Weights of a small transformer language model: 3005 steps.
Each number is 128 + 24 x the weight over its row's rms, rounded and kept within 0 to 255. Layers, rows and columns count from 0. The size above them is the row's rms in percent of the matrix's.

# layer 2 MLP gate, 704x256, rms 0.0528, rows 225-259, columns 128-191
size [113 102 106 107  94  90 106 102 115 101  92 110  93  87  98 109 106  97  97 113  98 100  89 112 114 100  91 114 108 104 104 101  92  85  99]
[[122 136 154 106 147 117 150 122 145 127 123 120 170 142 171 134 108 126 127 149 118 131 114 122 136 155 120 124 112 122 158 134 146 129  79 115 140 127 130 111 194 178 111 136 119 119 115 180 147 111  83 120 144 132 123 130 123 148 106 113 114 152 133 149]
 [147 140 136 180  89 165 113 132 141 130 128 119 143  94 114 129  90 130 132 145 173 126 139 140 138 115  96 154 125 176 133  98 129 132 135 188 146 155 132 108 159 106 140 162 150 135 131 125 142  91 123 101 165 132 166 174 135 138 110 144 116  99 112 142]
 [131 141  93 171 110 160 102 115 104 158 125 172 150 125 136 175 126 110 110 150 116  92 107  83 170 146  89 137 136 168 174  88 118 127  84 135 101 117 149 103 113 164 142 143  80 132 149 122 168 122 140 114 133 123 146 122  94 125 134 154  99  91  70 109]
 [141 110 148 113 180 123 116 124 178  84 128 108 130 123 106 149 106  94 129  95 111 145 132 157 150 184 117 113 157  92 110  90  77  74 188 133  97 154 110 118 157 111  94 161 172 117 144 113 135 142 109 146 150  98 111 121 157 155 112 128 121 160 112 112]
 [162 102 117 117 165 111 121 148 148 143 139 173 116 115 135 139 142 183 122 158 101  95 117 111 110  98 131  82 156 125 160 109 161 130 101 147  95 107 140 118 140  81 152 112 135 150 161 145 186 134 156 117 114 128 128 135 124 140 173 142 111 113  77  98]
 [ 89 108 116 145 183 114 110 116 174 125 140 133 112  92 158 127 103 122 151 156 117 111 134  85 137 126  95  97 124  82 146 104 135  89 132 118 140 117 132 140 136 149 151 117 145 110 114 116 179 116 148 110 141 136 170 184 192 109 149 115 101  87 101 111]
 [134  98 126 104 101  92 113 147 113 153 104 151 120 133 121 128  99 170 123  97 115 129 167 172 139  49 108 161 126 134  74 135 135 118 136 133 117 119 131 109 147 156 102 147 168  90 103 110 113 131 156 141 140  97 170 128 139 105 134 125  98 100  97 134]
 [117 135 110 139 132 137 137 123 128 103 109 137 166 107 133 112  99  97 115  97 149  99 127 107 135  95 146 150 128  94 113 116  95  99 124 143 107 127 116 185 122 109 144 177 109  88 114  87 118 140 152 115 114  84 149 126 157 121  87 105 130 113 147  64]
 [102  98 148  97 150 125 151 155  95 122 125  71 169 131 135 151 145 128 151 128  78 111 125 104 129 156 161 112 124 125 114 117  84  92 128  82  96 124 123  88 172 158 125 126 134 129 152 146 155 140 112 112 137 139  86 171 113 163 150  97 123 171 132 123]
 [127 104  92 136 110 141 106  85  92 142 140 130 164 138 105 117 147 117 128  93 149 117 137 158 148 111 145 121 116 114 183 125  72 139 132 159 134 111 112 152 113 183 152 121 134  94 170 132  89 108 108 130 108 116  96 147 135 117 138 105 133 127 172 146]
 [115 151 100 185 153 162  98 163 140 196 144 162 122 132 169 170 109 123 132 137 126 156 160 120  72  87  91 123 117 131 146 113 141 155 125 121 156 173 114 103 127 159 112  95 107 143 149 144 113 119  98 127 140 146 159 123 117 160 149 130  97 119  93  93]
 [121 137 117  76 126 125 156 147 121 125  99 144 175 133 136 101  93 163 123 104 131 133 146 138 118 158 131 120 144 123 123  91 114 120 123 179 184  86 129 110  90 165 111 127 161  74 131  92 119  79 124 112 152 129  92 133 133 119 113 152 140 152  90 117]
 [ 93 108 115 125 151 107 125 131 106 115 104 137  88 123 151 124 136 135 136  94  73 143 155 162 143  95 185 122 132 126 118 138 123 160 110 110 162  90 114 112 145 112 156 160 147 134 135 159 124 115  57 121 111 184 136 115 139 181 160 129  95 136 133 131]
 [ 90 148 163 189 108 183 172 114 137 122 155 165  85 124 119 131 132 162 101 129 136 110 180  44 117 130 126 134 184 175 125  93  94 122 112 111 122 146 149 121 142 155 172 118 125 133  99 110 165 136 120  95 134 108 156 143 129  89 117  94  81 112 162 156]
 [157 128 118 144  98 133 123 135 114 158 119 116 167 106 170 121 147 131 145 124  82  90 129 108 107 158 128 150 119 112 129 109 106 127  92 135 126 113 143 114 144 169 138 128 119 134 141 126 138  72  77 118 131 131 118 133  82 117 112 159  85  79 125 106]
 [122  97 177 187 130 155 139 148 110 158 140 140 126 116  93 141 128 152  96 115 126 123 142 161 129 146 108 162  80 162 159 140 129  55 150 148 130 150  92 126 140 123 119 154 123 157 128  96 141 140 145 106 127 122 143 171 152  97 174 140  91 135 159 102]
 [ 87  80 124 122 182 135 131 138 132 136 156 173 105 127 135 131 116  98 143 116 130 160 129 124 138 164 118 162 118 112 141 128 110 126 138 128 167 106 117 152  97 138 136 149 167 105 162 135 115  95 128 139  82 123 129 155 104 140 137 108 139 158 120 178]
 [125 122  99 109 145 133 164 120 149  88 113  94 127 111 124 126 150 134 121 108 105  86 107 143 113 169 130 162 127 120 131 109 166 113 154  98 152 141 114 127  98 149 105 132 136 161 122 127  69 105 143 122 153 182 120 108 141 116  96 141 120 145 132 120]
 [145 154 117 133  94 193 106 118 105 101 136 111 101 145 129 119 118 111 134 168 165 153 125 171 121 104 163 111 157 171 142 148 145 108 132 143 115 136 141 132 167 106  75 122  77 136 121 114 109 157 152 128 117 152 138 104 152 146 146 163 119 108 112 145]
 [ 82 114 114 110 152 153 103 116 139 139 155 126 158 132 168 164 104 139 127 125 158 141  80 175 136 115 126 113 115 106 160 162 173 143 118  99 151 115 115 136 143 143 132 142 111  98 124 146 102  77  97 136  89 112 138  74 127 161  77 160 122 152 117 114]
 [135 111 134 135 127 108 142 134 130 112 138 165 166 126 127 130 127 161 103 139 159 100 149 136 167 159 105 152 140  80 104 115 105 104 148 100 151 120 168 143 105 123 146 120 113 122 164 152 117 125  97  86 103 120 126 122 151 132 100 128 125 132 115 160]
 [155 140 125 126 130 109 143 121 161 148 150 164 103  89 176 148  70  88  95 133 121  66 135 147 150 137 147 117 139 157 107  72 121 117 114 158 124 121 132  83 141 149  97  94 118 123 159  95 142  55 119 134 138 133 142 128 131  82 146 124 101 136 110 114]
 [111 132 161 111 144 150 131 139 121 114 147 135 141 147 124 100 153 148 156 125 137 138 132 125 108 139 161 113 124 132 122 122 160 164 157 165 158 130 141  78 125 100 113 148 119 146 133 118 108 157 154 177 114 121 133  89 155 143 178 141 118 138 107 113]
 [129  93 112 131 112 146 108 118 148 123 144 116 150 129 117 117  99  97 136  86  74 128  99 124 105 161 158 101 142  97 113  93  90  98 143 162 125 149 147 180  74 132 123 127 116  85 110 110 112 138 189 131 121 138 130  95 114 111 153 126 155 107 136 131]
 [150 127 146 152 152 173 123 125  87 121  58 130 127  79  87 165 115  99  83 141 160 120 111 132 146 115 130 109  86 112 118 129 103  55 167  99 116 172 107 122 130 150 139 136 125  88 130 124 152 150 164 121 164 112 150 132 158 124 139 101 110 138 115 122]
 [112 152 128 152 124 125 101 130 128 171 115 152 137 101 165 142 137 144 143 126 143  84 131 136 146 161 112 175 131 124 131 122 135 116  90 133 134 148 101 134 101 133 168 155 147 140 126 109 147  94 123  89 160 138 164 136 128 140  93 180 123  91  85 140]
 [136 128 122 111 128 148 111 114 132 103 111 137 105 113 104 143 151 107 139 106 166 176 102 150 113 121 148 114 154 122 121 161 153 110 127 126 149 113  99 105 155 145  85 116 167 156 140 161 150 151 172 110 135  81 103  94  76 126  83 159 127 139 150 144]
 [ 97 142 104 132 103 102 109 131  98 161 165 130 154  96 113 160 152 143 140 128 119  89 156 140 131 104 120 138 135 140  87 120 114 106 102 174  76 106  88 133  99 107 114 131 147 153 126  87 132 121 121 155 154 105 126 151 113 120 106 128 130 109 165 134]
 [147 122 141  79  64 160 141 105 143 127 125 113 128 118 113 149 130 171 122 158 118 106 141 151 114 130 162 148 142 150 139 122 150  97 159 147 128 141  76 124 123  75 131 115  91 112 111 108 115 126 145 119  89 145 154 112 209 111  83 144 130  89  58 106]
 [152 129 141 189 109 140 130 145 124 129 107 110 140  61 186 119 132 151  86 145 100 122  97 121 142  96 117 177 161 105 147 124 126 143 123 132  74 161 124 110 144 127 109  98 116 138 114  84 148 104 134  99 115 126 125 164 171 132 127 135 126  85 116 139]
 [119 110 152 109 116 151 175 171 132  79 151 113 120 144 145 159 126 131 121 118  73 113 132 138 135 125 133 128 128  93 132 111 101 154 124 125 117 138 132 130 152 181  97 130 128 134 118 137 136 112 104 119 140 104 103 160 111 116 134 136 133 149 137 134]
 [111 114 122 139 127 106 155  86 163 140 103 147 115  84 150  92 114 138 123 107 120 110 121 127 102 132 143 164 123 140 124  97  97 106 150 170 181 164 124 103  85 133 181 189 142 136 131 146 111 133 118 126 121 118 109  96 143 147 103 128 136  90  71  98]
 [160 146 119 136 137 103  94 105 135 154 132 157 150 124 126 139 123 162 169 147 111 110 105 111 124 149 107 112 129 116 174 101  89 146 111 144 118 116  98 144 153 137 169 136 122  96 130 146  92 133 124  48 129 119 198 126 155 134  98 140  99  92 124 116]
 [147 152 105 143 166 112 153 106 137 149 109 173  98 103 136 148 115 148 177 139 157 144 108 134 110 127 119 179 151  93 136  83 115 125 129 151 100 118 113 105 105 134  92 138  90 157 131  94 156 105 111  94 157 141 139 150  96 150 138 123 120  94 142 100]
 [175 126 152 108 152 159 130 100 116 117 118 133  60  94 128 163 117 136 123 132 132  86 129 161 131 112  96 166  94  90 141 150 187 125 124 111 116  71  72 151 133 137  91 141 134 101 119 128 179 107 105 136 148  56 130 169  98 126  98 132 125 122  98  93]]
# layer 2 MLP up, 704x256, rms 0.0528, rows 225-259, columns 128-191
size [111 111 102 104  93  90 111  99 107 100  93 104  99  82 102 110 102  96  99 107  98  99  93 112 108 103  94 118 107 104 106  99  95  91 103]
[[142  94 109  97 124 114 101 130 172 143  93 115 120  98 106 128 125 150  91 118 149 126 136 107 151 102  92 121 131 141 143 138 119 113  99 126 139 122 148 123 118 170 175 110 132 130 153 127 179 165 113 139 116 114 141 130 100 124 131 120 132 139 129 129]
 [102 160 108 152  79 182 152 111 148  90  98 126 141 101 109  96 138 107  63 129 105 139 111 147 146 106 136 104  86 128 128 144  85 129 151 135 126 137 133 129  95 135 111 134 143 117 140 124 141 140 131 117 168  91 131 111  71  78 129 149 148 114 149 139]
 [111 119 131  71 130 154 103 102 147 117 137 147 119 124 144 152 111 128 132  79 131 107 113 157 123 121 111 142 101 100 127  91 151 115  89 121 161 132 130 123 123 135 101 173 100 112  78 142  93  96 111 105 142 171 148 133 177 111 105 133 130 135 124 113]
 [178 157 113 121 101 114 109 139  98 129 120 137  97 118 122 131 197 116 105 127 146 149 131 172 141 142 136 130 143 129 137 112 171 127 136 132 134 138 162 133 125 119 132 122 157 107 135 132  92 164 184 162 127 117  95  97 116 123 140 134 102 116  87 122]
 [129 155 153 141 162 126 116 128 157 142 127 140  97 124 146 164 119 124 127 125 136 110 118 150 172  96  75 108 145  99 140 129 149  94 117 130  95 138 195 139 156 141 137 127 157 115 146 142 149 148 132 115 117 111 112 131 133 119  96 126 114  86 123 124]
 [130 100 140 112 175 103 134 145 136 144 116 124 150 110 144 126 153 142 137 103  83 140 109 157 119 108 132  90  91 132 118 108 145 127 124  92 194 138 156 115 138 171 119 117 126 128 103  89 144 124 156 168 163 129 150 148 126 126 166  80 129 129 122 124]
 [103  99 148  82  98  83 145 156 135 128 108 119 139 136 109 126  99 126 153 107  79 124 148 155 141  69 155 130 154 141  83 134 128  93 145 125 117  97 105  99 183 136 125 132 151 120 158  92 120 139  99 130 125  98 166 160 171  99 107 113  82 111 109 140]
 [148 103 150 190 131 128 103 131 152 108 120 125 139 152 109 139 113 160  93 151 109 128 125 144 150  65  86 120 117 108 126 101 134 110 168 110 129 120 139 130 112 134  82 107 159 160 107 105 158 152 148 142  87 163 117 152 152 104 116 160 151 127 141 148]
 [ 90 103 177 118 145 113  94 126 132 112 136 111 151 100 175 126 122 149 110 154 111 174 110 136 130 101 120 148  83 127 111 167 119 135 108 156 103 177 142 129 132 141 160 150 145 172 157 117 154 110 109 112  78 109 125 140 176 162 129 147 108 137 127 126]
 [134 144 142 135 145 106 120 134 166  93 134 162  93 112 153 135 103 128  81 148 122 132 117 117 113 153 108 152 107 143 113 116 118 137  97 109 114 151 145 105  79  80 123 103 115 128 103 141 158 107 134  96 112 111 143 116 146  92  90 152 128 105 100 108]
 [120 151 156  51 151  67 156 159 124 112 137 115 121  93 118 153 137 151 148 121  98  79 127 144 149 144 150 124 173  88 149  89 141 134 144 115 105  93 132 108 111 145 113 134 164  96 148  71 169 106 137 124 130 125  87 106 118 154 137  82 123 116 139 157]
 [169 175 102 160 120 150 138 123 174  95 150 173 130  98 136 114 129 126  97 104 116 141 125 126 141 120 160 133  90 122 124 127 130 125 144 131 136 124 134 115 140 151 143 116 107 120 161  90 139 141 168 135 116 121 148 106 147 127 107 156 110  96  81 126]
 [ 88 145 151 129  94 147 117 132 142 126 128  97 148 125 109 107 146 162  74 120 125 142 127 102 100 143 101 121 168 116 162 129 144 135 128 134 146 149 176 142 101 130 131 167 103 155 140 102 173 156 171 111 149 123 133 104 128 131 103 150 143 132 127 162]
 [117 151 146 107 154 122 196 166 128 136 126 158 123 100 108 158 167 160 167 130 150 139 158 127  94 150 121 133 119 155 135 118 129 126 142 140 155 119 160 166  62 169 115 148 123 127 135 112 102 157 118 126 135 132  95  97  91 115 110 124  96  88 129 132]
 [186 141 108 149 130 139 107 151 109 147 134 161 127 121 159 101 160 169 139 137 110 112 149 139  74 133 133 114 132 131 123 138 111 106  97 136  82 105 152 134 135 125 103 105 122 142  94 110 138 116 113 123 132 110 127  91  82 126 133 144 109 109 104 108]
 [ 91  99 120 140 100 132 128 165 148 120 148 120 106 142 135 124 102 117 127 149 105 130 119 116 120 153 144 176 131 151 103  90 131 136 143 159 126 107  95  94 155 126 135 121 135 112 138 138 141  67  73 103 108 115 172 128 170 147 177 151  81 107 115 117]
 [153 143 114 110  91 117 114 140 140 135 111 167 132  93  92 101 137 118 138 144 132  90 156 135 133 111 150 110 170 122 131 113 149 108 154 131 126 131 111 117 163 121 133 137 118 151 157  70 131 135 135 140 140 117 156  58  94 109  88 146 100  70 121 140]
 [153 130  99 101 140 105 150  93 123 131 128 132 142 168 119 135 138 108 142 153 118 137 132 146 128 150 126 106 132 119 107 144  96 137 105 143 169 123  90 118 115  90 160 112 134  95 156 115 163 103 119 104 107  94 121 110 135 128 130 142 105 129 159 121]
 [134 177 155 150  95 145 115  84 165  89 126 123 130  97 128  94  85 133 156 153 133  98  98 133 111 117 183 175 130 142 120 102 144 131 126 157 110 111 139 121 167 136 113 149  88 148 143 108 126 103 143 126 106 107 162 107 145 135 109 120 125  89 123 115]
 [144 142 139 120 103 112 144 142 118 109 109  92 100 130 118 100 153  88 134 126 103 145 161 113 107 128 178 138 116 148  64 157 100 129 143 134  93 118 125 138 127 108 133 142 180 113 156 154  99 167 139 146 143 127 118 135 153 119 151  94 138 122 152 156]
 [137  85 117 107 155  76 147 134 115 158  93 127 136 143 136 161 154 124 125 136 122 111 157 115 124 104 121 129 141 145 169 151 146 134 132 144 191 123 148 111  92  93 196 140 112 108 155 127  95 184 149 132 137 164 119 138 128 147 147 161 125 121 128 138]
 [170 134 137 134 132 175 129 119 169 129 152 149  87  86 123 135 117  94  72 116 136 135 126 143 140 140 112 123  90 103 102 164 143 103 175 129 124 156 166 130 164 114  85  71 138 133 150 124 151 107 133 117 138  83 126 121 111 116 157 148 105 161  96 143]
 [116 189 109 125 129 136 135  97 126  94 149  92 131 176 125 114  85 132 175 127 147 130 107 146 135 137 125 104 135 186 137  87 117 118 143 139 129 102 143 118 125 112 110 156 111 131 138 117 106 126 121 152 109  89 170 156 177 122 156 164 105 110 135 126]
 [126 117 151 158 117 140 133 176  99 107 124  94 170 121 103 103 161 119  99  98 130 146 139 114 113 152 125 137 141 135 131 169 157  84 168 149 171 151  99 112 158 120 109 143 136 148 176  95 158 168 126 171  96 134 110 105  78 112 164 110 154 163 124 149]
 [153 122 128 147 133 135 124 142 172 107 123 149 116 136 166 148  86 124 156 142 115 136 111 126 148 123 113 152  86 161 141 110 133 142 130 106 166 113 133 140 120  79 169 134 103 136 170 147 112 118 156 131 104 175 196 130 128 130 137 106 108  85 141 149]
 [105 144 150  68 161 124 141 125 152 132 122 103 114 131 131 127 161 154  98 127 128 127  85  94 147 130 101 126 150 117 123 146 130 109 159 141 121 125 138 125 108 102 144 177 154 108 137 112 123 148 143  79 142 130 105 138 107 106 124 106 120 125 118 153]
 [ 98 128 108  83 145  70 151 146 154 131 108 116 138 144  92 102 128 140 125 132  92 151 133 127 109 126 125 131 111 156 121 128 139 126 114 140 123 110  93  98 121 116 116 146 125 133 120 134 100 125 109 153 146 131 118 113 189 158 178 143 140 186 116 102]
 [107 128 123 128  67  83 148 118 134 138  95 188 112 144 126 136 127 147 135 125 128 151 151 175 126  87 138 116 138  87 115 145 168 128  98 176 175 118 148  92 175 139 122 146 153  87 134 125 183 142 102 167 153 160 142  97 128 105 118 129  82  98 173 121]
 [132 116 104 147 160 132 146 106 133 155 139 141 174  76 161 107 112 155 152 162 140 153 126 118 150 158 114 138  81 106 133 113  90 142 137 132 131 148 135 159 110 111 126 171 127 100 116 116 143 118  86  88 148 113 109 120 111 140 141 149 100 140 122 128]
 [113 100 137 137 165 112 120 146 150  99 111  84 148 126 150 119 112  72 122 120  92 140 111 111 130 136 140 168 139 111 163 162 118 120 123 146 113 115 154 136  98 142 129 106 119 162 146 119 143  85 139  71 162 131 154 166 115 180 127 119 116 112 126 140]
 [115 123 138 112 155 146 162 156 143 106  72 107 145 150 143 145 115 127 154 126 139 121 108 136 142 135 101 156  84 120 112 149 170 137 125  88  73 162 174 178 122 121 142 128 121 144 157 126 154 113 141 122 157 165  96 100 187 118 151 131 136 115 155 127]
 [146 132 140 105 121 128  86 137 110 148 125 111  97 125 123 191 120 123 162 148 101 131 116 132 144 108 106 130 119 135  66 135 158  86 136 130 121 104  97 140 144 138 160 123 128 121 153 115 132 136 143  92 129 144 138 185 121 128 118 175 115 114 139 137]
 [116  93 105 125 148 168  87  90 150 153 123 106 125 152 137 140 130 102 100 133 126 115 172 146 112 116 139 154 116  72 125 141 141 122 137 136 157 114 131 126  87  82 141 151 161 116 135 135 138 129 124 158 131 128 130 132 131 141 129 103 187 119 123 121]
 [135  78 139 156  91 142  87 166 121 117 134 108 117 161 110  87 122  92 149 124 105 170 117 145 162 112 126 129 128 102 145 137 130 104  96 124 169  89 116 115  99 101 148 177 136 116 121 124 145 135  95  85 149 114 129 135 133 177 147 116 142 120 128 113]
 [144 137 127  91 157 160  93 108 113 121 134 120 125 130  86 123 149 138 127 120 146 162 119 187 155 113 151 124 126  93 122 148 143 142 153  89 121 120  95 160 137 142 114 131 185 107  93 117 147 113 133 118 102  92  98 121 109 115 158 152  95 193 139 120]]
# layer 2 MLP down (transposed), 704x256, rms 0.0528, rows 225-259, columns 128-191
size [113 109 103 106  93  91 106 103 110  98  95 109  95  88 100 112 102  94  98  99 100 100  93 110 104 103  97 109 107 103 106  99  99  92 101]
[[127 107 118 142  99 118 100 111 186 150 139 110 107 105  95 109 155 130  87 125 142 147 124 118 126 131 130 109 130 148  81 137  85 129 169 155 105  83 117 128  76 152 134 110 136 164 116 100 138 159 135 129 165  98 123 113 129 119 123 104 140 150 101 147]
 [ 83 119 118 112 109 135 140 122  70 120 136 128 127 134 136 105 147 160 106 148 130 131  87 132 115  98 154 133  72  86  78 150  83 126 153 116  84 104 111 111  83 117  93 135 142 117 152 133 119 145 141 121 130 124  95  80  69  96 146 127 129 122 134 128]
 [138 161 147 134  86 128 117 117 102 166 121 167 146  79 153 117 103 102  85 102 124 115 146 171 166 127  73 147 115 147 181 144 140 129 104 117 120 120 181 106 137 130 136 140  88  94 128 130 133 118 150 103 130 131 139 108  91  93 112 160 117 105 116 100]
 [114 132 144 123 130 155 142 185 115 149 104 135  95 135 163  81 148 170 119 178 129 105 135  99 104  80 100 130 114 152 143 142 127 184  75 130 116 128 151 123 141 124 136 140 109 156 113 158 121 130 117 119 121 109 112 127  94 117 105 119 143 127 148 138]
 [115 104 124 121 169 146 169 148 196 136 136  99 141 113 136 122 116 124  75 121 129 118 138 137  88 110 142 136 117 121 152 140 128 152 142 128 131 114 113 153 135 125 115 150 113  96 114 147 134 132 126 108 115 133 110 124 142 144 115 105 152 104 102 131]
 [189 144 147 136 139 113 148 118 115 114 143 123 143 137  86 113 177 124 115 116 130 137  90 175 116 119 145 140 107 149  81 172 134 142 147  75 141  95 129 126 176 138 119 117 115 125 113  94 120 115 141  84 130 121 122 131 110 155 151 104 128 180 151 130]
 [131 124 114  96 142 113  99 126 101 152 165  77 142 131  70 147 185 141 126 145 144 137 148 136  94  66 121 117 149 130 135 115 112  84 144 100 132 151 136 107 139 144 136 148 137 108 102 121 113 141 141 194 122 102 126  99 149 111 175  60 110 102 149 118]
 [159  89 121 142 158 141 136 147 114 148 126 111 150 175 110 125 129 141 123 132 141 107 152 103 137 125  93 118 117  86 124 122 167 132 136 141 128  97 176 142 137  98 122  97 125 142 110 143 140 112 143 119 169 161 115 124 142 163 162 129 121 114 118 136]
 [119 104 108 109 142 116 133 163 108 159 132 157 144 153 164 134 112 102 131 147 148 119 109  95 125 161 111 124 130 115 103 126 141  97 123  79 114 134  70 134 173 166 123 143 135 109 125 119 137 130 129 151 182  78 149 127 129 110 146 138 128 161  85  76]
 [ 88 157 103 115  77 140 135 110  92 115 127 133 148 157 119 121 119 107 152 126 150 139 109 170 136 132 143  83 126 145 134 151  70 140 117 154 131 101 101 145 106 131 137 139 139 124 163 157 117 104  87 131 105 141  99 142 143 136 116 110  91 109 159 134]
 [120 153 119 156  93 159 128 158 121 142 117 134 117 109 140 147 115 125 163 101  88 130 130 146 137 141 154 120 125 150 115 172 136 164  98 122 144 139 145 125  87 133 132 108 124 162 119 140 157 144 105 175 105 116  70 100  86 167 137 117 144 107  97 115]
 [136 140 137 128 136 113 111 131 125 132 172 161  90 118 119 177  99  86 112 129 123 142  80  91 118 140 115 113 114 137 116 107 117 128 108 132 165  94  99 106 132 137 147 157  70 130  94 134 126 136 145 175 158 109 183  93 115  93 161 126 143 111  83 138]
 [165 111 165 153 152  96 111 118 128 154 133 137 182 154 146 165 124 131 157 145 123 154 137 128  93 118 113 152 143 109 153 113  94 139 111 127 118 108 160 108 126 166 115 150 119 126 118 110 133 124 153 161 112  95 115 125 163  99  77 126 177 119 167 114]
 [123 156 133  98  99 136 127 141 104 100 132 138 172 150 111 119 145 140 136  93 144  74 138 128 137 152 149 120 106 112 138 119  85 116 133 142 102 163 136 125 151 115 168 180  61 103  96 111 131 153 134 132 152  89 136 123 109  81 154 105  72 181 161 116]
 [168 124 136 156 165 157 127 133 144 135 121 171 103 124 140 141 244 134 126 125 139 129 172 125 124 118 149  87 142 137 135 116 146 135 144 125 105 129 137 148 102 130 119 117 151 115 112 147 109 179 126 174 107  99 127  74 102 112 101 144 105 175 122 121]
 [148 117 170 194 147 153 128 127 107 142 127 124 142 128 112 111 170 113 119 127 131 151 120 143 115 123  96 132 120 169 170 151 113  81 173 123 148 168 107 154 147 126 134 139 148 155  79 120 123 151 154 134 161 146 173 175 127  80 157 141  87 148 136 120]
 [ 81 116 148 166  98 141 107 128 167 149 100 157 147 148 141 161  99 124 133 128 133 122 152 133 122 160 113 152 125 126 123 124 103 153 175 123 139  81 159 122 121 142 141 108 134  94  96 119 103  96 108 128 116  94 153 138 130 155 118  99 158 139 124 184]
 [100 109 120 145  95 143 174 135 177 106 135  90 128  96 125 133  52 158 149 114 111 109 127 154 116 123 121 180 109  99 168 109 139 116 162 147 126 133 102 143 130 145 114 129 134 110 151 119 124  81 116 152 105 118 141 112 137 143  80  98 172 100  90 140]
 [163 123 112 124  96 160 136 149 122 118 115 119 130 118  93 106 167  99 127 134 158 180 163 139 140 103 120 108 123 182 139 122 133 121  81 139 148 129 148 202 132  97 115  96 146 120 107 148 137 132 145 149 114 148 114  98 136 154 140 151  90 161 113 159]
 [118 126 117 136 133 115 120 108 120 105 148 139 169 122 154 114  53 174 113 130 103 116  95 119 120 126 141 128  99 112 112 121 121 149 100 142 138  92 104 113 136 110 145 135 113 166 179 131 140  92  43  68  83  96 161  99 159 130 126 143 126 111  91 119]
 [ 94 118  87  96 102 124 151 193 108 167 133 101  82 110 101 116 111  90 123 148 139 162 124 141 128  79 154 126 143 142 131 157 171 137 124 121 122 142 143  98 156 109 108 124 134 128 140 160 137 168 163 168 153 149 152 141 135 158 135 114 143 136 124 140]
 [146 124 132 163  87 193 147 116 152 113 135 109 141  99 116 126 127 150 130 119 124 161  97 113 125 144 132 123  94 110 102 161 169  86 159 129 128 115 167 135 127 107 103 102 141 108 134 167 121 151 147 100 134 124 129 117 129 169 120  90 135 149 121 143]
 [117 114 133 146 118 161 153 129 149 154 128 112 182 135  86 161 126  60 132 142 155 148  84 138 121 140 136 134  98 101 104 132 143 128 122  92 112 161 129 137 159 150 164 151 130 154 138 107 114 151 159  82 140 103  51 118 108 135 124 140 149 155 103 124]
 [100 152 106  80 141 110 152 141 106 125 145 122 142 126 145 112 115 139  86 180 158 144 114 126 162  64 130 153 141 150 136 146 140 179 132 114 100 116 158  65 123  95 123 138  95 127 102 147 125 131  91 149 152 120 124 141 157 156 106 128 122 143 128 131]
 [144 122 126 149 106 122 114 100 115 130 117 151  95 126 184 169  31  95  73 111 112 137 137 163 134 117 122 154 143 100 149 129 102  89 164 136 124 130 110 117 126 121 112 145 119  91 137  96 155 120 119 125 121 144 113 125 147 146 121  89 118 138  99 122]
 [129 156  93  93 129 142 143 132 120 167  97 119 106 102 131 101 144 142 102 150 140 107 118 150 131 117  59 142 173  84 116 137 117 118 151 129  87 118 137 109 132 102 131 146 129 141 152 149  95  96 150 121 138 126 115  93 101 171 124 134 144 140 122 144]
 [144 161 138 141  91 156 117 129 121  98 129  93 133 142 183 114  93 121 148 155  96  96 114 115 170  96 134 114 119 117 142 103 107 141 136 107 114 136 155 140 110 136 155 147 113 130 147  95 134 104 135  92 116 142 167 192 112 100 167 122 103  85 146 122]
 [ 97 143 117 153  90  96 113 128 122 157 125 154  94 136 162  98 127 144 129 125 136 171 140 178  92  62 110 141 125 148 147 186 128 144 136 137 144  84 136 175 129 151 178 118 165 142 143  94 163 130 126 225 100 161 140 126  80  66 111 159  93 108 146 160]
 [127 134 135 103 124 171 154 119 135 130 140  95 118 118 144 129 167 142 152 145 107 150 147 102 124 102 139 158 145 142 134 150 102  77 107 150 138 153 116 131 101  79 130  96 126 126 130  84 119 169 163 154 123 142 132 123 137 104 123 120 133 140 134 122]
 [155 141 120 111 120 133 145 146 102 127 135 150 102 102 129 128 165 112 103 149 135 167 124 111 106  99 136 127 121 140 150 123 137 161 156  74  96 151 120 123 175 145 114  69 120 113 106 123 130 145 123 143 174 135 120 173 139 170 187 148 131  99 147 149]
 [173 157 105 125 122 111 134 115 129 141 150 122 162 140 166 154 137 145 101 146 157 105 180 103 126 149 112 109 149 124 121 161 144 153 133 175  87 146  96 116 123 138 112 118 134  98 136 166 115  84 130  77 101 112 112 150 140 157 122 128 110 109  90 111]
 [129 104 133  89 178  88  88 118  90 119 155 160 136 110 122 156  88 114 165  95  96 116 114 150 131 156  85 151  85 137  72 128 106  68 161 146 152  83 126 125 131 145 135 140 119 122 165 143  94 100 133  94 106 142  98 163 103 130 122 136 137 137 107 127]
 [104 104 157 135 105 164 134  96 126 147 127 114 134 154 124 136 148 139 142 127 124  64 165 125  95 124 189 134 147  98 158 115 144 147 116 181 157 128 123 143 107  90 127 194 147 120 177 123 134 144  72  90 132 110 106 149 133 120 150  98 136 118 104 114]
 [131  94 138 137 131 147 100 148 164 142 132 131 113 148 185 110  91 113 127  99 115 139 103 136 139 107 151 125 140  94 119 122  95 123  88 150 145 110 125 136 154 105 121 115 141 130 109  79 142 128  98  84 151 154 118 137 131 162 150 103 120 156 141  91]
 [103 119 115 129 106 143 131 145 160 123 114 140 160 129 104 139 158 120 145 111 121 184 100  91 125 128 154 104 112 142 136 127  82 128 121 123 129 165 189  69 102 133 106 106  93 129 134 129  90 177 119 158 145 131 163  97 196  86 141 122 143  93 121 160]]